Weights of a small GPT-style language model, trained from scratch on English Wikipedia.
Size: MLP 1280 tanh GELU, vocabulary 1024.
Each number is 128 + 24 x the weight over the matrix's rms, rounded and kept within 0 to 255. Layers, rows and columns count from 0. Numbers have three digits each.

# down: layer 9 MLP down (transposed), 1280x160, rms 0.0985, rows 1139-1222, columns 32-63
# up: layer 9 MLP up, 1280x160, rms 0.103, rows 1140-1223, columns 32-63
down1139:113130193124121105123106092134120108123100102102133119114111147152111083162123099106124128122098
up1140:130171108110175137112132131158157124129153137073107120130132172088129117127095136142109147132095
down1140:117178053190093146129111138108135165116118163135128170095121140146100115109148124126114137069094
up1141:142103139163153173126183107091130151096132140093128152106106114142139164090119131126096139126152
down1141:112130112158163157128144115097145098143168134120162136156129163118129110150134166138156128160120
up1142:161133118141149123125121117126145112089096092122131124121160139089135137157103111157065139105125
down1142:132134136108129117142115141128127109136077158074114136125086160170101127102121121135141102116116
up1143:153130138106155122127123130104135126121121113111126139098105130074114151141110089151106143109150
down1143:128132120108163101119164118122112141132134130153139130167118168170144189089082097139147146164122
up1144:102167118109186116141103150157136135053126153106127072153163162139148150106127097099133130119122
down1144:154125116147128105115132166133113115146143133191101130112127121117108128164102117128137141131153
up1145:136152098182134149153159119143113098149135092152126185109085101094134143158101163180116127151129
down1145:150122154109114129128091125143164123108140188129158106135120126074106134130102136150150128130153
up1146:103153137117156141121095124110190086105133107152105126152129097121091126153133103122147116128092
down1146:131098187087136118103086122116179137102123113111119083103118197124116132133182081176100138111148
up1147:144105150136146122117120149167122092111136116113147123137138091146134103149137150101136126131122
down1147:148106168133099104116109143151130157117147168113090088162116155134117125133139130130089127161105
up1148:153134117153140151153142102114127133140107089153171123077105112095118127138136155151155138128157
down1148:150087116185118099143078123140125114126129179097148156116122140124149110190116111127183113090092
up1149:151153123114143134095102145166149117152141108145110106120087135092143141140137121128143119147115
down1149:091109179109117129106137102142116111118105123102156132132119150138129106131140088137151136171091
up1150:116175094135154159102143148122143102129182127120161084135115174135091106129142132102113077156167
down1150:139122113133132112135147174110120141113093105187144086123105144123137106140142139163151120115145
up1151:096138146109141119128057134135144118098176134118115125154151120065146125141135065155132130119150
down1151:113124161167119096162116107139121174109124122153105152137158157136110129091088118133118148089082
up1152:107121125112179127129171127115122136143158098094087180116122079143155107114174099140089099107142
down1152:082142135153095124121115140161149117153068127117129113155139107130150127138140183120087113107101
up1153:170155128143103147116166119168141123077174112115094103161098134107112170068130132111115093127139
down1153:108142147179136139116169108163176147124120105098142130115110183102134134115085143159119088128130
up1154:170110133110164153122120143149116108092147134124130164115095128136171084142140124118084148087164
down1154:109133119137080089122188156169119147155149147131148139138107146104116139126105133115170088116092
up1155:148123146114097134164087128100128139119131124136091133098115093121162127159132119100165151135150
down1155:136145206115103134116094115106166138130110135142140110116167149121126136128150136131123141099141
up1156:147149138121138134143118145098137123095118136112113127119130138142139143125133115080164108125154
down1156:118127141130138143150145102147129077140141112141112139135092145095117114153137123154096104126135
up1157:124148114092173141117194131103171118119107164146084164125116139103122108062136085169116142131136
down1157:124121128102148113129155106099141109164153130168162096121155115118126082136129131167132142136169
up1158:107149155128173127153119162156180093149138145120121117104098126162162128146133155168149137132110
down1158:097088231128129180121094090127199126138112100123158095133127113097137134148137089126103133117139
up1159:158128140148124172136088121085112134129170134110122116137117136164121132115115119197126116126153
down1159:092094138129099134126129122134133131096137131122113095113088122099138167135105135054122126140125
up1160:173130160155132138112150157140121101131116106096162137117110152138120125144117138135109143143171
down1160:110148102152117135115104116136137088127129191126124153126099138131127132123130138079146145114109
up1161:103124122153109112117130109175157161150140145140159108140146136120186132152129140117141110124149
down1161:095148147138111091191095134129109052129178159124122135114126123138118098108115104137150101122104
up1162:113129121122168101101152132125136095109124117069133114174104113100154147150147151082085118104143
down1162:088111085166127118123100128126107102135132128152106127172120110133168095121128123127126117118116
up1163:143171128181144129103120112127154112132115172109136126179121096094137122120105141154147133094167
down1163:169153116154106206135119076130128148114106113109136159130134106142143127110153120152154099119073
up1164:142144120170174116121145152146115143144124113121098127143137136103123161116134132141129194156139
down1164:118134111113098145107138129177110157134122127099140129115097083109143150102101136107129115111066
up1165:138139111123152134111131153103151121079171152115136090092148076126144121153159134118065089149170
down1165:157124145115155136134114133139141115127109107163113112081171138103117171118117129126132144168128
up1166:160165144159104102153109129167123110118101076102099143139096146119145149125058118137133163109119
down1166:136106135135114147110146124154167151148155111126134118098161124122144122125113136155083127145161
up1167:160158098111125129141122117096120086161177155114131152173108112153130124120160136102123115103119
down1167:111116116124150153161145141121121126078123135140159158090124163124150153162082120134148124113145
up1168:162139106143126096124110126130172135154098136122125131146127129154156103126128141125099109117160
down1168:119116157148114100119112115093103105129100140142134165158088129104057110125096094154107103113136
up1169:120155134131200139128136131093144141103111116154135131138118095098124079135116118102122148160117
down1169:130135101144151114148123150150105093107135132119139144136113165164076086121146112152122131128121
up1170:134192128134162111133121101151150133142134160128102107146131107127097152139133149126124120160136
down1170:163164135132148171126086146109106184130163105133156105097157144132117108156101115133147124106110
up1171:155172117148144096180086130119116155148134125119147110118150145162137122136122139131141097148138
down1171:169126122117098206120152111102116116158129132169090097067123124144130139141131123103131125116157
up1172:120144109155172120137155123140151093073120183122128143103096125125081155108169132165115100087125
down1172:080132153175131144113151136166084152135103131119134160136126186197177130142125130089161133122173
up1173:160109138150130152135104148138171142140128125133102135146118085136139123133115116136052091114157
down1173:147150119156124107117144131109147147078049134106147111104150143100118084098123105128138146149121
up1174:143157136117165110136138140152134163102113105102135121159126127135127103106170090095131134139159
down1174:145137148119122100125141126147067115146115129102137156144146114144107166139094126134118129118125
up1175:115174110119141133175148092138125103123186119130158123142163072157110137079130085175129121166138
down1175:128156137101084185133117117127112177095186129113185133164129142120121127096194137093116144144158
up1176:139149124156128113131135102153165113176148123115130131160045132111164122127163138124105101129150
down1176:066175095136100084107125121164155158116105122147137141126100139143084161146104108166132118167153
up1177:154159107160143123135120118120134131172126146146126157099175125126125143114136128115139144166117
down1177:130133126138109175098104149153132125115119130139137110137151133118102130106109140065123117120080
up1178:173144141137121124131130152120130120128100132145123148153120135102090163106114125165088128149126
down1178:092162114092172157120140150109131141120147133135112126170128115135119085113148133160166129117148
up1179:129104133152114150125095155143105133118111105124128147125101104098155139126140142148127149120130
down1179:093154130149136110128126152096129149157129096176137143143160151130097127122109186079102121126121
up1180:112141125116143106143157114176129111140184111120117127119098127146110142110145127110087081140195
down1180:111124118116149152159128138098126078153090123113103118146137166140162143127123151101155150090095
up1181:119148100102110129105139182119148115079177117107075164139136104122140128127160078094108114117133
down1181:108145139138130134110148127072101102115127084118131145173111143135110159099125104161104184116156
up1182:144143123149128129109138095123137102133159126102158129112146118127153138139102099152102135112173
down1182:087148175076136156116099135100157075148116141150142139174102087117156163127169140096136144129122
up1183:110106145165162140147136113153162131137136120063088123095142136145127117128125112125120126175128
down1183:157130054098125120117121121102115123164122180119119164135145132102122117187118143154120120140080
up1184:134159128126127110166123146110148128145090165137146132138099121104134154135128145096101159155155
down1184:120104085158114123170121141121098137099173127123108126096113127121113093159112152131142104110089
up1185:118153130136159113152098126123078114153149162156143093112118118123117139138092103137133088175117
down1185:159177165116111128102111125131096115088102096145152111133126127110121079098125150150155149160144
up1186:118176053150141134108149143131120144121130101121091155132096111142139107117114066106110131097113
down1186:107119140109115132112114102130188075155048162071119116147135156128146099115145123109124149119137
up1187:095128105135119084141152123158133119109148085105106110120127083116135116112132129148118093145129
down1187:127121098135124140078135144138117092115130141096137151125161109161125131119119142122098149118108
up1188:092153097129127139098140108141127126105106158130141153097107098104167097127096123123117119158123
down1188:152148090129122161099177101132137116157116102141116104110117163166122120152114132114127113142169
up1189:119131136189107127133151115138174125124171129116135074082099075116133125140096125121168101158165
down1189:125164085106164123119134090129144079120110122156116153106116089095117126121157102154106066111135
up1190:122141155138126139113136163111152139123120111080166135155106144137162156067136139133140127135132
down1190:120164130144129133104111140070117104096124100129124166123161141098139123076141163117131159125099
up1191:108111153129147176198112099151067102085138123139127118122127113151128109124107130150106092159148
down1191:145108186098137074107143118123166119116072153109141096147124140106175107106149150134108105136114
up1192:111144154099162095158140124136187115127154100094131157144138114104160156138135098124196091193124
down1192:088147169153150103138121106115175132165131154175137102148169113122163118113092147097129156118117
up1193:169163132152120137113129127151134112110124126128110137105109097097150112132152106140117144122100
down1193:126153147088113137117135138138105106138121169089110107156166140124110123108126134127127119131140
up1194:143140130169133152143161123165127110130140130099148128092106114081121120093141121176080151094130
down1194:144148083114142115143112164160159124127129182112127208133145113142122211128144104105174125177096
up1195:135122070119196125160139097089141078103175141102138096130131121112130102177130155146112122137167
down1195:161145167135158091111120128139112146170150099134152094073095099092120085134153111118131140140162
up1196:131142093152146118141092112064160164151118158154117169127129152122112159117145110093146109091114
down1196:153123123134143137109120066100162116142147154073112130115111115093153125138148087126115132144149
up1197:166163110157198138112115136130098135159110154097148140130125101143103140102138121146139147128105
down1197:105119134140133139121099147130148164087131116146102132142157104099146155115128179130133119155133
up1198:161126109104104110106125150098138108088153114088119151162122160078142167151133105157123113129144
down1198:100150121086120124140113152173113195122150174142133124107143075117180206127137132098126088104144
up1199:112136144113140137143132091141119118159113180080114117120091061090119098124131110124135135173149
down1199:139116071136128162093148113119140169122098088132148146157137156112149091117119125090126169104108
up1200:113148109124135178146135074131115152114128154145096171123100120129142135116148128169157114101134
down1200:103124149122134124158138130135174132094123114138163126166120151073151126132127129104174110086114
up1201:094135146160126141119132130129101120083132154141094169086108132151146131112102117139134147111148
down1201:111149142119141144123107131126117177097103121111123144108109135157156113171105129129108155119151
up1202:132126167152123133158117151084120126135156097108133151103113148129138154135111117155083094181159
down1202:158179188094150124097117132166111114181131133115103118125135100124113113154148117105134184115199
up1203:129114128142133142136095171094141180125153179127145161146105110125119121104137098121142111125118
down1203:118132134157145138098088115089143191099094126123164156129143105089133182142114120134103130133131
up1204:136126131106138144109144147155137128100131137098136137094093101119132151141137128106113071142207
down1204:162099120122156118094103123105139136149157135138189100144161111129146103148118104141130157165107
up1205:152124098128136143139068146112089116107100074144135117127112123139119117131148141140142108162129
down1205:099131153154105124122172124118079146129082159145136085139104142131128145127116100110161131136112
up1206:150110141143112142125128136128131118078151132143106138106108141113172107137070152134123139127159
down1206:096153161116123147120120144120077121157115126103110128143118142175129132132180136097136138117093
up1207:093135083118136162137129111135140113114130128133128112197129111124157120111168163132123103137147
down1207:130149155147077133149138145094118124099119087124119135090162088134150182098126134149158142093128
up1208:123128105135156149121097148117135112118143118130136155158142112124104158136149151138126089115104
down1208:119098143119095114130141131124146138089100094138107112115143105125166122148088156123165136118181
up1209:094135130127118113142107141123130135130108183103063183123114097132144096102145074133153164138098
down1209:103088090118158097111130156117151080155128150119079091136128132117099162153125135074184155158077
up1210:104096143095126153157131113105140088101117071117120147097142168137118108104080126136127148128148
down1210:155167122146118166109122137127119109137128130155133070137173108080142137147165131115102127151123
up1211:097153146168121181134166101107154110121118112141123101110131121116110164124124073163123151144120
down1211:163149111099168112148112153119134125140122142121106149136127109107164126123138119123112121122115
up1212:129178110125164116177120101125092109081119177099118162132139135150127132154123145139128109140144
down1212:078123171124128160093131144142144096137147117126127113107151146118119107136111102151123154148173
up1213:163131102117092142144179129131141138158151126097108152120141123124149127124150135091129160144138
down1213:134168101127173130128103101103121143125123117116150136145142131114145085127131126135133131118158
up1214:116141100110140148115122132119150130111133112145111148153173082153115148133146143130123109128187
down1214:140094143111097120149125124152115137120092131138079135129176124102079082135127133114122106129099
up1215:120173125116142117129152136115120132098149123101142148098080117101095113153166131120126108118141
down1215:136089132119128113111106115109108156145139144113101131149135106160129143132109135124109095146131
up1216:175127136143140136133104135109115112128138165103132134098142099142161105163188086093121112145150
down1216:137094147132104161103110138104152135161145118081137117102105098158136130117134163156113114099133
up1217:148118097143126163190138136123106130125179151130121135138106134123135148133101126106151114118154
down1217:089092121134105154139145122098138125130138108134146085114129150141147086167141106124075100103147
up1218:112113110114110149143115108104101102096111158141158188120101123137141149145150156136117165138178
down1218:116148155157122119133110149119135135104127075134154118113154127126172085130172060110131127143120
up1219:173138103155140142186108153114114156112115108157129134089108142143111124147150115128112112119105
down1219:076153120139136136117137117167143147128098147111078144137133128113123132141128125120120121123138
up1220:130140127146151159134124092122140120112154131126056141111132127098168140105106111151124152153135
down1220:139140158115124152112116125122154095101081096128167104139117101161146132148147093104142108092162
up1221:101121135132155118100146119121129129141143112133152127139133099115113139098119154110135111158152
down1221:140125062100160123151096164149129144119133165109083153103157091134142118152128123121139158135115
up1222:145121118120129108108106175109136111120142112091110204152103152100227143110124086133120147104148
down1222:125109098102147104101131087128167114143150103118093091107117083162125144133101129174120125134132
up1223:111111069138130135125144121144127107124101149118140151098103105059112119155140136115081188127156